Weights of a small transformer language model: MLP 1024 GeGLU, tied embeddings.
Each number is 128 + 32 x the weight over the matrix's rms, rounded and kept within 0 to 255. Layers, rows and columns count from 0. Numbers have three digits each.

# layer 4 attention query, 384x384, rms 0.0851, rows 96-168, columns 192-287
106115121139127102111118149142136124108115149168117121133112125117137119109153117110101165131136146108120159122145081153128122146121094149118127153139135110127146127133157117112129121133100142144148124142105123119122154150116128105140157130108129121144148141142117133122097123121131116134
121146101124097128139156116145124131115103098113093125129120135117132119109122126164098129110135113120130162144137153131145124135145134106144125109118127128127114131110095133142145125087152118123123097131127114133115095137120147091130121120103126110134105148122132140117101096106135167161
120109108139106090132136133158142107143143141112134121143110144118124117127108161157121104136142138132157115140143118132127117115142144140162113131116110179142120105161121145148121148123136138101122123133141141117132158155139146112117130127128138095152118119116141101130163119147124125171
106122134120129115126134113137134114121161138158119126107125122147133114090130121152135135128112155121149117106119147123141124135133132114126111131133122100127134130138144130141139115109123155124121124095126127139136138126147131112151136156136108129142125144117134115126148159111150154132
124110121143138119115148117136146146129120120143118147151110123129134139122108112116096117142104129111116166121128133117127145126149161093117108116122106131143097126142165129120136131105114137112112154146138122122147122144158117098146113100133126160149117141116128127101134104111142097125
137104146135120124112116131134122127122125126132150125111107115130129121143110124140116136141148138120152153131143130150109112115129132108138112120123142118129154129131131150139112114119129117120125124108118093124110126148114133130153121136111100137123123124140123157121119150131150102133
142115145138154113112119139146127146137132159129110113123124124150171141124127130142150100126138138148107127114159122099107146132120091136119176147091091124130149161125129146141112096115116106151153118115121121135108106134115133144116151148125123110163122098119124128099102153124142151113
083124149140093135168143116128118165144104130143121131134149120103127117129105150126134147147123135113121129120143121146133113139133102125120155132120133120106110154134127148154093130132128138133127147123120138151135139129114171087119125156137142140145134131130148129103135180125101145154
099100107094133138099111134143157139117131119123141104099108123115114103115117127132151129154130145145151137120109132132114110133090100125137119141127092126095123093126154085153101122148113142122140139136132153132131128127140144137136153133150143171113113137172147105161113108133120126148
114128138131116131118119144119114132128147139108152132131159145127144135126161119121128129128137121118147143121134140130158142124149135134116150141118116118127108138135133135133136125124150126128143135110128134118142100122144122146134118145160142132101158137110129121113126120151131115119
127111118108139102131111089140105102125109125125083153109130099105111153105103146092149132142117133116163151147126098164148123128138125144085113149113127143129108130146123137131113113121112141129124113115159116139101142151121098141123139139156111137143126136132153153125173127133126143128
117121124140110142154124159124124136113132122107128164116130115142114113106147103169133122102126136151134127149104156112135127124123111116125115115141112124093114113135150129119112146104145121107138110167141103097139128107129145107084109132130155157129133122152090150122123117131088158160
119134122134120145123121150152134141116143137133137117109111173112132141141139147120100145158152146150090144115127148133141097103114124104099116111149151145119143089118094104115131109118165126123110144131097138120124125115140115116142158142112121129116091127144087150120137135157120123086
118119129133108109118111116137133140143106116119144152120133137112156134167096110113140118118133095138113122128109111143146130135121117144115126158126145117138137138117159128115155117155121152116120105084114186150079125137112126131164129134103126134140128124152091112102130125150164103115
124103143133085120106163141156139139123137113129177119127144152133124138118137114163130117141110131131139116159127152111117118118120152091130154140124162141111158131105122109136119148118104135122135132169156127140094130107120136118139120145136124119084133134156129123151134131114107128105
143133125121133167115134126156122108132112149116168147114138171097121133134131136127137144133118106119111141152124120096134141129106125158133143133153116123123092136117136122115134103124155121106132120115129117113101081169148139107149134124128105130128130137129142120147130136174133119115
108104138137145112116144132133134137120113133122138149149147120157139157137150140135142129151128126082113112152103117123126121133113108117108133082149131136132161110158124170113150130112125142114128121127126102131143132097137095114136111105154095094160145110115126135134103133120082162177
140178108133093138136144153145147138125136121103140133141126107129134141111140134155101158134112111151123119144102145145121103116123169104161131104121132116119140097116128087167124154115122134142109133154127100114118110093146130133115095112129106141128147136155155140155117147140125131145
113151151142152128130132110080130100134127139114133129124149134165130142123144168110109142108134167119116158096160116121129138088130149118123156178107169122121111145147136158148133112147144133132093145121079104138107117132143128089133132121102120131083114106116105104113141131112140108105
153103132118149119149140140095113132131137096143114154134110099112138129151153101136130125157147142111125114119154113127138107083128144126128107108119146145134139145166138121145131145127115113141143124120122118116102166121123111134129134133102123106166129136137136107128105137128123117151
141137148102105118118122149132138112105108117071173139135136135116116130124157103157132153144112092121133138126141136133175176146126125122103120153139132114123132132118140135170089131098105119126134147161152117137085146144167145150118147137132143151135106154127158149144094122143099164124
102136137154100137127138144101111137107152128112136155134136124104118138085117106114073125113132099107123109127143131123132114144158122133144143105130134133112140146130114098117122106116149136123131080132138133101146139128106145125151118124109127159115145104124135129165138146142117107115
133152135145140144137110153140121138116134099119162132104153136131130150139120104151116144131145125150120096132096149150133129127118142109108108101104089146105176138130123107133118160151145126141107151151181125116153119092133131104088100129128131119118127126155125162151090133135101168125
137117132122140132134141130143120119144138125122126137133101174146148149132139144135138134103123150115097120146134137123123111097099125116130132136112092113094140160093148129140138089147129147145106133149132104110118153145122130141130110138101147128130111141117137106125154146153167109108
136121113140120153089151133140141130165099149138132144102120090108146139116092168098109120113104105082098158144153160108123129162138135148151115097125103105122116150156114109154121096151137143107122100107097137146083124139101144123152124105133105110117153110139109125118114113124136100107
113140104118119136157137127140135126148118126111088135112151116148177126174106161149108138114146142105184142154133142144120103129123146102110122143114134134121144132129129142133136117125122116154139128105107139126125112083085137120145169146127119113115112080086130092118130135106133142145
192162101138129131116148119125132159112156123128100167107123126128161141109108153146141126116089095140082148102108155154138117158132138151121123144159115098134138138164086140139128127135134121128132143160127122133134139163132156146111160124107138122119129109099138143107147140151122081110
102116120105127117121127105124113117126114131134128126139131138124115124132147141112127112106092162148102137109164108133160129128127119142104127130172147108151132165109126091099112096134117140132123153100101125137109161134124122143153130156129130130144099103118131111114171134126150113120
151135142147138165169107169093084109121146128105152146130107124144117140127142151144120140102160139137133102136129131114107109147120141137138117100087108128136128127084132083130128128144118119112116115140139114095114135098138134135139130124099107174126134136116106139148121135148129149110
105106141137095125121163161131140132133097121130072160147100129147133138125144149091074133131114144082143131147125110081098100107115165140125122117124121128118104111155140149133104113145146160120105117088118119130144114144122150138113117108103110076104106128108096132109092156136158092144
153144109124150139135100109124145119104113118136183129096136118129144120106158124133144120136114158157137149115111132112101132151085128124124129131162140157119108106095109080131116168148146118114133138180152117145111107099111130105107121089154115120129124137134111145162096110141126118121
107137100137114139126141139143138119108098129132129155144100134114134101138107136085101145121144119129114129151139099097122117119107147105181147103133133121116118123132108102117099149141126119117093108071145128136138122092111133109138092142077143137121117140114123122117113165122162118119
127100120129136141090124124144142142153131135135084139159131129117140129120123144113131089131137111120120116110133113097130150139137148129125112137092115148142139127108163124134131136103107133101115137109142108124145133167139120153143095138141139125101114133115098122121153087099162118118
145131159109139143114098093157123126153117121139117060126124110127126108125139109127132120147141179156136152106145151124133125098101137127093120138158138129183144128131154164115113114114154156098141164136126144150135098106145131087099133111141126133101148167159162138123114123139143141136
134109103132152149126110120120094132155147145122134152101122115129111136136129145120142138119124135122082112108113133144145146137104105157122138147127091115106133131076156107082098123144097138176092139156128147138127167124137110140120145126136157163168105113116111109134143106136127127108
158128134117154157160082132117117125122074090139158102118151114128119147130160136126138150101110150145074128157109135130090127130096138091148106143145116126141125112083148099129086125139125112162123133135135121118142101111147113119083084121096138087095159194144126130146143120141117139140
146146133125174155138092158124131130108127104160133143103157129151153143098118132130131125172134160144110146086087106105124131071107098104124144110117153133141165104085125138162105172133156098141175156175180095127106117107107146132085112127123114120108143185156118130115170118160102163137
155113113111122110121131136139121092132155152137117151153138137135110131138148130134146144142112144133108128111120130116129134104106110134152103119113118111129123119137144113135118141113134073124095128125143142135137142126130134136149108108176124181134127150151096106155142109117163144088
146120117202127097139146162122091149119146128130129147114112074139112157120159106135144164110114128140128141124126132158114143144147121125157124113154110142148139128133101123117129146143152129108173131129124096128154126147130126098126118157121108167163142170148150157109103095113115150124
126118109084083124134136063098124132141097108129107142111116123109134143135124103131144116128130161119130184117157134133095115130136139113106108125123117125123110137118135119108128111111114144126106119095098098142120134131117131101128097093101129136105109132167133102139141137117115123103
073146147081105157082117119083121105142119134108178142116104155129124143145191145150150118091116114181144121120141142122117138133132123131112112099127168153108117090115163105127142141101102101150115104125126150067154127098128138121119120121188098128113140123129149149120086153114116137089
096123126158102116126157128102118122137127159107138085131133146130134085102145158139101142140123084084140100158163092104098126127133191128112118096146116125104092152150158132131096094125080168078085102054088126091132129114095130134162114137108098094124117094091118141096063139145142079144
124147127180187111126151159145093170150199110133115158150123125144109120125103145139130119142122119160152116114087133153084130119142086154109116118132133124129137116135108161132153141154153101144167165143158150111151139101138115137152109114150108140125121149138124173132132136131137154140
104094111097134119139059113148157133106144121128128098109078154172114155114150142144164112094108132152129193130150134100107084127103074093109130120134133109115164115119152130120123101115117119125134134165113101158106140203137135157177129137114131182100116125140152135137131167139139135139
126149102145081153145138139141140143166134115103161142105124109120163133096129134175110140114128139157149140138126125174145142117129140112112109125098113146116140152143105098087144152136130091115114114127121129126131155138129099100143113099163126124109147141152147131131137138145140129105
098103117088145126149144128141167122111112119121122151144121170136102097134138114076122134134114131073134138114167129077119139137148134118116154171126155138112107170148125122164105081142086126178135123087112097137088116148135174134142119131119119083120147105107130107135150112105140117128
174071106130157094160139186162111101112114106180089155109120137148113167176105114116115119106132103141118141135136118133114088160180148137128125122118120143125127093146137113097156113134138149127110129130121108119126152126147155126108080172128138150139100111137098146106131135119163121098
137097141130135175108142152133135145120129119121079117139095099098112139152151082087155094123119181135146111118118117126137089095121098174136156143158158145160150144126141155136147129171101129155152151143170148136106111063116126107085141133149101123118107172182175130172159140154111173159
162138185104142143112163107094067139139084073160149112121123184132123145172129130150143129133130115147129108186116100178103128129138180069174123107150111135102123126083132113163136150123147115105159126081112170141145111107094144115141083150161155126143147142088095128117113144121074131124
069107169153085112129127079147155167173117139132101123146121102065139106096116112126039141166148160157089136170136085127117139114130105144140120165124119111169126144150121096112117157121107125178117142144093122166134102127120163126154151132107170153103102154132116121114157178124192091163
104122125114149143134082113132116135118143075151100141132149103101122152115107120073173106147130089161139161132097141111088176125145149127121107097172139122142070133137164108123152151130079113147121135133125123154134118137124169091133128128166145100127157069164094092106134130151168155162
113093135123060057155114137136121102147138115094144180149102099165104167131112095165087184146164139153157138151123139070097112123131123134149117138117167099099118070105150122158140137133088105112136072164098109092165114146095119091138098177129160141135121158145058095092111156133129185139
113136160149132177133164083125116136054119127120147136135148117105104126096151094119194126127143131099172174150085185065140082122141139135082133151109191192157149117094151169165133082114107094110110130112120105107095132119108123116120138084145113094151118103088164074135092162093061138071
135096089134097103126119122194132129120047205130086120093130072171156119078133167167096175046151075124150141163104113171114070077183124102117170102102181125083105111225126120120193151052098150154092104172126117140127107112134135153161106140062162131116071175106163125138139099098153110174
156130137108099095165089129159207137116162175150133118100110127087096205079165142118122121106141143125118170098088121154159088140094119138113118097075178139089190190135143161151158129077147129148164175121141137170084144159161101138154149116146192186152088114107104038131156089129189084179
164218185106183168166204068145144149087114192164157195158156208094114120158184075177102115095187134035133129084104172138176100155091148135148172184063078183113168190117153150118132076129198095099151082054148010168094163124125154087167144141099141226159127130139159154157173114125066114097
117156073049110098126080148192086152093029134120134223123136139067059163115116030144182149169177078139112125020136105062177091181110096090063120078119118147148137114147121130158199093125225075092113130190125110147098121164144174213096135115080134196129062162183148090168189146091097132098
187092113147116151146068166120145112087158112158171056133168051068106120164224106101145128097102140182207100144123180067166221135010136136103138172187146194090087073070197114156161156090169110111103141137097168107115133091122131156133139077094122149102155116140212166142136158173129182074
135193096170030117115137215116173136140150159052141179140061137031204065150132095149147182135189173080067067086150163184236113171092172078106072104023133151115120171170168098132142117114205121033114147173074119105159132119154113198116148139122087140167094146178167127161145106135085079110
185114106142076107131214160112186161149126117140180174133180160136170120128131176073066151163103227064107128124106067046178090124041169150129186170071111094105115097161112109132198152105110139088114144046134099094117139147150130134109155168113172150113146098099100168126150122152160127224
082068170113129146206181128109100126046083141008025145175124030130128160170148072124131155165047119058114082074129182152130038106124233212186165147103157168123056174103086214093172181157117136177129112173121191180119114122078139170116146154134118162168192124121129111216155084137121149175
103178162107123062181144161085132132154179119163173122123163081095106102199183160100121188167119157165101135167126110089191083134077142189169095206094143129109178082061171152125081153154149141091191182122158143160078162048159053017184146184183159104189200056124169097117133102180114097135
039118088125075118027120255102151097101087157076070092152084098154105129097170080097000094239064172182078110030128131125128122173141205132155012062069122094196157172146131162120221071119132121166159189112170113089138134217073108090118121007038195172169053111192128136070159136140125185075
114105172070138050213154082147185089087138046152240156099106154192051178107062114182208113191089074105088132115164145139029028172108134080104119109085173175172110073135146142007162159141137180139071117125114120134163162151097151153204096118118098104147234125145131077156121151133133165102
072169093187114139166132255210124077155071137061114061159181080120044111130111213080104128120176096148158066083083126099104173088094160175206064107038046250195131085149143042179091170196045214105084140147128086140200000189201159178193024177148023055140139097093082065128164129149120135203
000094106141168221018123126057080137109191092123094099132146212111117123079101112139073124139184057108050115127095226183184136079075232080149152151086147136089014131184116208114156086100107058184159000160199103087130120107120177079168043178110071084119113083232133187149098085175102176222
224160082124155063129124103072031146134118110149114114042042148153146056234049212122108088087157160113118074124165141142078128148102109108062141193133020177109192168156066089100038108095157160137115090127103139105026147191120142142213159178162125104149156124230152062101087167142142178129
140116068099113137129144094172134055123104079058067153166136169187036098084119162068115168171110133135163151212104188179208194107103192175110075190107128165140161154119135050138106106167070138157076111226161198182121127116096059142088094209101173144132122183128171161237103133083150113121
112203192143133109098134102171192046105142144158183103148176161255075096094198233148029141048251148072150162127132045171009146037115188195099116128120094012061118155074133192076107073142122062182098147106082204004167194158155167084133116075120102128089130073038083149237127157108126139121
144149058198113056110153149155108144102145205060167057139127119158154175102198120233207100090254052051118145146122220067118203087099202065211175145191111154064154062161122163195139113103085124207032126120046098174061037096096164080117106178075066187033081198216104135094084160154161134113
081074142139185105245028147178086130157032096106177164167108065214143129148108149024081160172105050161176086190038105041141182092107120000157205129132145109250136173187135165167176130128088126093156037009052144170076175105114165078198155082142090129034124111098119233146102121090107221107
101142193109115124182185174113134255131062112163168096088150218038167049200099134000188134047170145077122143138103057152126146227124191159160171166119091189158120173108056077131163065127076234142184174110114047162126091099157135227140141135115111130125228081116128097186128127027101098177
044162080136178148056199090127144124149160044127126026028132052142098132255180176070054119169127020189173017149156075079078102070172111094090155093158104196166123128084074117073145192183125048045027097168123100242092147053199125128088157157248151097175076220216147154097163089155069120097
# layer 4 attention key, 384x384, rms 0.0899, rows 96-167, columns 192-287
100141123137178158164129115126132128141118127110152148131147122123130147089139150129132125154158120133120111129120129107159151175141169132158136100161132135147129131144124129163140173115138127124111104117132119132131117117152139116104112131146131161137117116124157112142162119146115137137
130100135149178131130118186107091152141128126133136136148114103153135141146162141124123124128132155137134110123122112115128136155116117137141113124132140146099141100164153131110130135103096124124132125120118117180142132109135171116126138121158113116131138142135158111128133145137153119131
133118111155128113148129112101113123134123150138138153129107133102118127110135092130110135123115112145116125115123127115122125156099111147134143135124137114114146156132124128106158119109098127122152150093132121131107136142116120123175130152160084131110133113114150125131111171137137118136
123123117155136141133131139122126159144133112121125139137168123127153098116153119136138124155109122113135138132115114129141113137140133151126121137125149147132130135128134134153141147151134114112122131112143123113156130139124119129107136138132155133111117118123114134148137111164127131128
155116097125125132142104134131119142147138108133116114126130115105136123116126118131118123126126121127160135142134140116134117115127099152132166142143105106112147138118121124135123126135116119137153100135102107119148138112116131093109141109142131104117117124145129122151116121152116130146
108152108106142105137134127112125123138107117104118140131123136111129123150142091138158150137128097157126153127107125124132155129130140144152135145125123125131164135125120134097128137120128120149121119160127130134125141145136125111127111134145145125125132109136137110120149145125148137151
116144138140153117108089155121189108093117142122145154149126150109107141133118125121111153127151126122121171139124132137123098125127147125125127103147134134132133108148129115149105158123135118117125110141132112115139158116143109165163103157108155124111117167147118118131122137165102109157
120144135124138142136086146112155133104123137142133166155110135128130121117128122135131121115149124120113127150122159123128134164140101133133123165135126135127136134147128150131170145120138132128134127152136145135120131166106095122114118108130144110126134143106085113141105084139154140126
136146135105133123131119135101137127137089120127105132162110148120142147148119093117113119102143112096131099132134126148135095126137123126138133121115122128141113134138094130137123136108135128114128106126124110116107127140130113126104114100145147082144129143104097109149166130129142127126
121128132117134108112124122130127107127117117117138107123116125103117139138138130135113136116121111114108120112100108148137128130114149102145147095144126122150121158136122100156104111134159134101139120158120130129133128121124145116127147100131130139138128116140129154128106117127096130105
150143151106149140132114153122115133087115105141139123123109142155145130132141118131120148142119101099106115134144138109109140140131103081136126121144130123102133115119115101145133128134096108110122130122114089102151123126138115095117100135121135100152093113155104118120087141139153147159
129108129124098143120133128107119096138137128151120135140118135141130121161095135110126113089112139139096105097140117135150140134164121132129133177163118120176144137124139141141134111171133099134097122135144130144119123127151112118151132129117110143104157128127132105169124150126105091131
097154100152155119120137126147122151144112135102151166156129105163103132123106142131139128112117135117144142143147143130108126142130129132144118132102132149097120148147154133127122137118109104131148147105126108149105129126176155146109081145173122131081151135113150121128130128120108104120
124129124129176143146129137135146137080130133126116124130113145112121170111147127121112119134166123126120141150136160135164123128144114148116127101112108120114096121134110132139146127112146137102153141131119096122138115127168082114128146119126143123128114115125129104110110129133133147137
146123079129127120135112143120139136127112130116106151139111105109119132099108127106135123115110139100121108114130131162157136144151151163115131098128109151136129145162127129117146159128140141128150151136160149151147158119147167166099134103129134149118139104121140157161166110098141112122
118148101129118118145119128126145134142120119126082112124114126149135124120121139119130121153128117127123129110135133140115140107124124124113108118118148146109114114116149140120109154122120111162124130156148113171151148112121142110116125132147138159114120150128130103110144181103101148157
124120139121142102118091147134134150118153134136146123143133141127142115121114139114127104134131091134128102135116114104116109114124123129139129194197160092107060169109117120138127102114126118114112109130143142121134099135112134143100136126115117119138119150122122115112134137145171136105
111091109121154119105137127136115133159122119133097161151102126111127125156131123125136095139129124108108132119154097151136142157140110150147131137117106152113098132137106135115096093165140127117141113151111119130125155121122131135123116112149135118110145108103134109118165135115092116115
117141105129105114138087150117124123100127123159133137101124154122103148116135118163137094127150090154134136115105158118101134134148119120165148112136120102167170087144158151123144103102125136136100101183144151106120110125132120128101123146135120112185165155138126102109133140129122131113
125122098094110118121107130131143133127117125131134116115137134115110137106123137157161142123107144174121121137124093101150112135139125123134127159113117139148149121129101087130139135119142125158109105120134112123121143136127122160128126133103135152112139101125103121130126116107123152134
139103106132093136151169111133130092123126100145116116134091135102088110153116135118139133117119145139121120126132137135111113068109140108084131136124117127149091136131119107117084121119130103140083143113145119122082138102115152139148153117138136147098120105115121145167145126082123088126
137122134152140142118121092141144094125121109115125106116096145150132116142162128125122130142129123120128149089114139134122121118109127153093119161121141120120130133135154145152128159112115140125131144151138105119144136128138135113098136106155113122105120133133135144107095141133085150146
127100089126143115140196123155153133160179129114115133148106120116111098140098146096163117120113127122123151145159146143119140124145144158113120123123099111130104166105154162106157121127132135131167120115126118165094130138100157137128138117178146138144131125092139101134121129128134127156
105142135121140132101121127137145139111115128123117134119150139139149113120130119133138091151159118151133145135128157136128134128112117121109137085131149146125134114154115151122123134122151137123139144103123128111112138116152104107112108141151159099127125086157171112103108144122115126132
115123158122105121121091138101118128098149128142084136128152155138141135121144103152128128140144102165150142112114154146159132116122129118111135169155125120114141141125136153105150132137131140125120156163130146123171108096133104150095134152116117142122128114121116081114132146138139136112
131137143132107117130115112117131154119124106151114121133110133138105130101130105141152095117138131132115111114120116117136143160153112149130142092132118130133159163165120128145132109117138151102134090167132114093122086156144109115118145136111130097136155126146121109094155077154130130131
130146114122128140103130105144143157141158106122158179126128118130118125105085104133121098133147137141165125141118161136091166120128121110115105075123127139128151111119129095116159120078138128081129123134108136121121123096156132131137099096171100145144105123152156088108105123125144122127
138152142134142197131082153127116120109147112123116114101169140092137104156107138156093138115146112130134123131106112099112118167098124116139131127129128116099109100107080139145115111105131126110097125137110111133132127132156106123145125132128124144119122141154103117117108124117146143122
135142143129142077097149091145118161155155117126104099103131125131120155125134124129107131147158144124127129133123159137179149111175147134117110126150119146130136143176151125155173130172134125148141150148115152125135164099123100126086127139162131106145128114151145126128121154150149126137
133128149123146131140090146131105141121141132125140127126162139128129131148129129167152127134159111147138116104134123113139147158114094141145147125158152112102125126118147133139149098092122123134122096172145114104158110104145097105119137141090135142118131125164163113135141131121129148114
119094128143122157153118075119134133114145123148149103116113142156112122160146128136119159135119087125119114135128135185132116091143130122130138141101114120158121138121194121104127123108140130179147148110138130162126162135101167158160123094188152161112104175106151138137125150125090123141
146117157096128137124114123096112133141159109101136097113145115131114142117144128136150100114134110159120100103135138142131155146116134146113113109145147119088191115135153161121152124129164113134146173229152124099155120169172086113128119136134110124119146139167106135140138146141119141094
135150135130134116142081144112108103105136130126171140102155111112131162146148151133138174156113141130167157088111103110130166169116132147111183155150159144109127144112107103104123128127153121132107117130140090108129092158126114085115136162114150080126132131130152145144110127128112165122
122129089130113125128132138108164111084133125144125164150090090127112115132092115115120135139100137126107108139119150144114094130088150091141132140131108112134115108116138110106129119133127102136121152128155134118105136110099181161133145141163126150161124125150090135158132102124120129124
109124115104107127139146130121118122154148128139114107099155152133118092109091109096101137153165104118132147137105129124129104126151093149135150093128138129120097123128107122169167109107161142106169056138102102140114104150125110096135118150112127122119114134142136121090157135086142123114
135124118150133114079145145144135104140112173118100110122141145138118132136115165089109118134149127080127089137146115111128123102111111135146120156116131132118111084171134105122111119099135141132142128099135153168083157104119128135131154140120126143114141116129124133151113127122122116089
125118096166125110108166143129147165134159131119118124105122128149130128140092151120086133123143133134131120132127126153129111120110166093116088083106138149124120136147080094118113153112181134136128155099150189156136170077137140141141130146133138152130134118149123137126111133116126128132
123138130132111143109119104149152138129134160133102151096129140118154119124134091132139139108164121150145145145104140128138150132119113132116113123121165159166128145089113117099160123116156096141142116098166125111126097133168139106116124128114170114127110147129137111114127142127111125172
123146143115078125098099123122113118133146144151128108109145167117144105137093153121103129114146114123107112128113140094100106116126118142125132110136118124099124101160126159139160126093120096164114119152137157127141146119147121138118109121119116148088125145118080125136131138184165125123
114109147115159177148106166140094126125124150135117095111121148103100121115132128155116148102134125112137142123109087105149140129139108183154108123114130105092120146118094090119166115173127117131119118146159142118157132132168115139148123152117132102118136147111091138095149116113149130126
144120129144124121163110126153112150134129122127087110126140152120116140116128125119116134128147151117164115140106133114144104111092159119100100147130140154142145140119126100129138124150129143157135161122109126168134122145097151150114171128123108119138125140137134136144141124133112099107
125121126128195115142104130090108114121117115130122150131146095081115154119155068094154122086121132155157124088133125103129186138124126173188129156173138157095157107155175107119160111142097107110128128152180116095189108128180125108111104124124118116131134102109121129154120161144095140093
153121116123149113114179142139128127110120109115090178101146129129140149151116095101144142128172124150123085129127124151106124128130144097150137074127164165189093114121101077141089188123116164135130117104116098148135146137127146126125144124133137087098129126161156111106161155136110181156
151112117092120109115151099097130107144138164124114146134168199124159137200103158148109140084152159172123109145073110124143118119113159156132133153142119070112116139104113138150138101189123092085106129166135171134152087096154100132115122147113128121141130148116083114154112124149160113133
147163166122109160121086183120135127111115114115151122148156144135138113136136096142166125151114121080082130114120120095126122125133068125146156136150151134121145116117117101160186157099130128151098145141141125123157169101123138152134096150116116163098091181127082191168128157108140141142
131116133104108143121156151117121124120121130131110104118148172102136167120136142153126129069134127132151128128095121150133144143131134160176133147147117118118109139101103108140130111150142118098171093102094121129147092117133105113113117145117152110142145128121121101100133126130112149082
133155153098073137171085088129133104148114121138179138133179112151080107086176156134148079153105122139112125106198156096152166143109132135101092159132106104101096094192105108119090078135087161132131130191049111099088134206106126125110176112115090124123134155132118116101138104151159111087
148100151168147138114165164086122126153122122099120093146124154152091152139137200100113195153111127093096144146168146141127116100112172128131093113095122175136115155153151118107121187116152120125125123114162139150082139134161160148146126151139143144092124119149109168154094141124156091190
065092158132151089124107126130112153115105142110090174146099171148107129116125119160115133158193155138224160085116122092159104139124133116094111110104176138144131163179141110144101149194129121100124142120130098117115156167116144123157153150116126129098148083141133119137137092134122085139
131127171087144134118135129117150114146077139125100114147124165120139142165118135146156103120082168076101131157129170112117151151131117116135120120126086118099136168118161101112173143205149128097152135113084142125122106119098174129158101149104172174142081158113075156151089091122172142086
110140147080147218108142152113167181055091098181120091094143089130088113106128152088208030155117199176115146097106118177129127087106180079090120081078158203121127144144157126106074129056194141176170165110132110162082172074099113174116148108139128086128139139166217116122175109105139146119
097113137081154145122099077153150154126162158147100147148155149057117070154090154069156055100088138162094092104127068090165096147156149184180156086141106093134112088134128148146112101160110150177137134161100134169137102150133117161148146130074123127087092115133141125141112108177127114137
172145108087165130053102113109182088164142091065128088244145228134118102116145133092223053159153182186153102124184113070176134173108184162084155153168105155158146177100112149129068118171106122085223174038074133206112194133127107184081133133112107108145209127063061118115067207175114098043
152159106107157134108160087146166194077114157085138135131157074107142166079191106077134148151145086096133199129149121173138141141142139184101138142116173187152142153107150146114104124103121190102066059111172098099091157056157125136125133135122136018100095102096129076119135182079081167126
078153069151168166148161110107121106160125103135157190098118142145097112148122135087142089113106241199071156159086084097111154075126095115106119069177134107132088135125142136163167181166124051179084184146133198185178065169147156117162168105111142102146108159190182153180156094161161072137
125143221112092150204169156127138187035129152151137123087160066073067135092185125137158112117135015127116086121168098150140067172113085206105180124069161189083090136138142120089136119026167112131093108179155032164090136085164110152136107171190158176157068068057140184098183150048157144121
086106138077137069116163102164118124138079151173072247167105121118091153012047147158074185142157090078126171073139114162094032125155101109114137134055173091172127125137094165089177125119151099038070083148164086055132179123129170117161128132151072131115087106128087120044235072017117161168
137136095118135124102106168127171183097118140021122135205109103109062140159216155121118086091137040138126128060104160143100125191068097158080144132145083184137106088098126084121122099131122080145071154174081079105000118123139190138122164115103131153171081109128149168110087159128056105120
098086084170151181150092199069124161131056114179169054130088142169110137000063059151140111094217149091068138109056252126142153146130123119113087106131109187116160113160156117103172139107142149107175171147117047192107206117085147074130094088106085138233155195141187159185143050093118124079
120159135180086140175153151120099089040224114127150201168121021123162087123127081103098136206131150084177124097078083118137117208111110170173099102101090141042157124166094203058151173035177090096059175040155146143162180189143149105128111091178062083137084010089055197146085148075090138128
111105009114126137203160085129120074119083117108074161029105144125081180106114133134055124112157138125159112130126160198042102090168206094201080110122057151146129140112128132166103141161072140103185041175105174107137116148079172148154134059177201118189185120230147086109049055120153098183
041112093142083140177175110098058114100161099038155080148131093161161185161067118017077200129124135123132055148112124165219085089083193112125098125088226130132124176066136184189071163040169138064162135065170139116115109141122110132102131106141132109091187027119081151180148093140132135210
082117173102130172056192205072057176173116129127092110135189067069112143191088079116096159103139197206101094111104171064104183103128062192164113127152102166061164181079091171096253156187187083102053227135173153058130050163153144158110170064145159044105081047111153166115098161112060154162
090075114170145141084118131055082086192089136086093108137066123145120217174052084096050104205029095032125069078023132151128105119173069202115180239118118222131194087130167098112178105106092104163138125045118099159072134096136170166072165067206151223125058185198092191041067120101105115162
124080066182177108094136118157111099157059115107164139138122174096092136092119130132155193188124202131178119157101063116223157092100128153042086043126171136116150159185101068195026209194087123113123071051115131235103138170223190093147136140095107090119187000097106059148086063140119109183
148168130116114117147135107120088014227088142161130069107199135103102122135071117094121124200246080158089165088150160140160104092180185129007124047073044255121100110130190156115070083073083155166087105091186084159141126082164150106141112154142029088142053083145118075120117128094085043082
249111142100139255157190142113104194107087087121107052088132132141160092182140148166184124189109255155092092255255182123044203025138140091145126137080143155162134082156116089137143131144109130186025123121171098036081165148140126152148170087125136095156191120148096119074135177132136176149
240146118139137111061090205148138075152062175076107195107107171191119097111105139092118054154167113127230214114079148156197113093169186181067085101162129110064172060084201084123135004073134152116143161207066109096103150123109000160103111142150098170172149122140191123102113055049202104109
058131176168080119234150167063073074147139019186172051129128117064206095096096079138079120122114171077094117144175088165129107092186155199000058209103113049095144120086062110139126070081151177117174122038131253086246181102183132107114081056145127126122176181255116166197072165160080151196
119172034094129174099072099171202116044140169152228130154120115152122050082142239185087179104071097118148058112153200205107127123123139128142154090130074053109083179187181154108108036214092119157078075175068137238151157155078074137156107180176064170115123119148117096216128010111120178129
000160215117113171187103123169092142247180184098127192156152066095146066095162158088063196176120109174132137101091069095089161087146183133218145101149146152195064141153102088185089043129147094152094100157134121030028157185176080078141125100188080099096079115164180152064179069142002133092
111087218189127058078192175089103255160134181060147135138077149127070204171148126046085129144130196106171178172106107149195255129134136224104145127061129130148104157091142098146085149161152127039113145047177129227171076131172108113118114163117110157090148125115147123202151118096107151123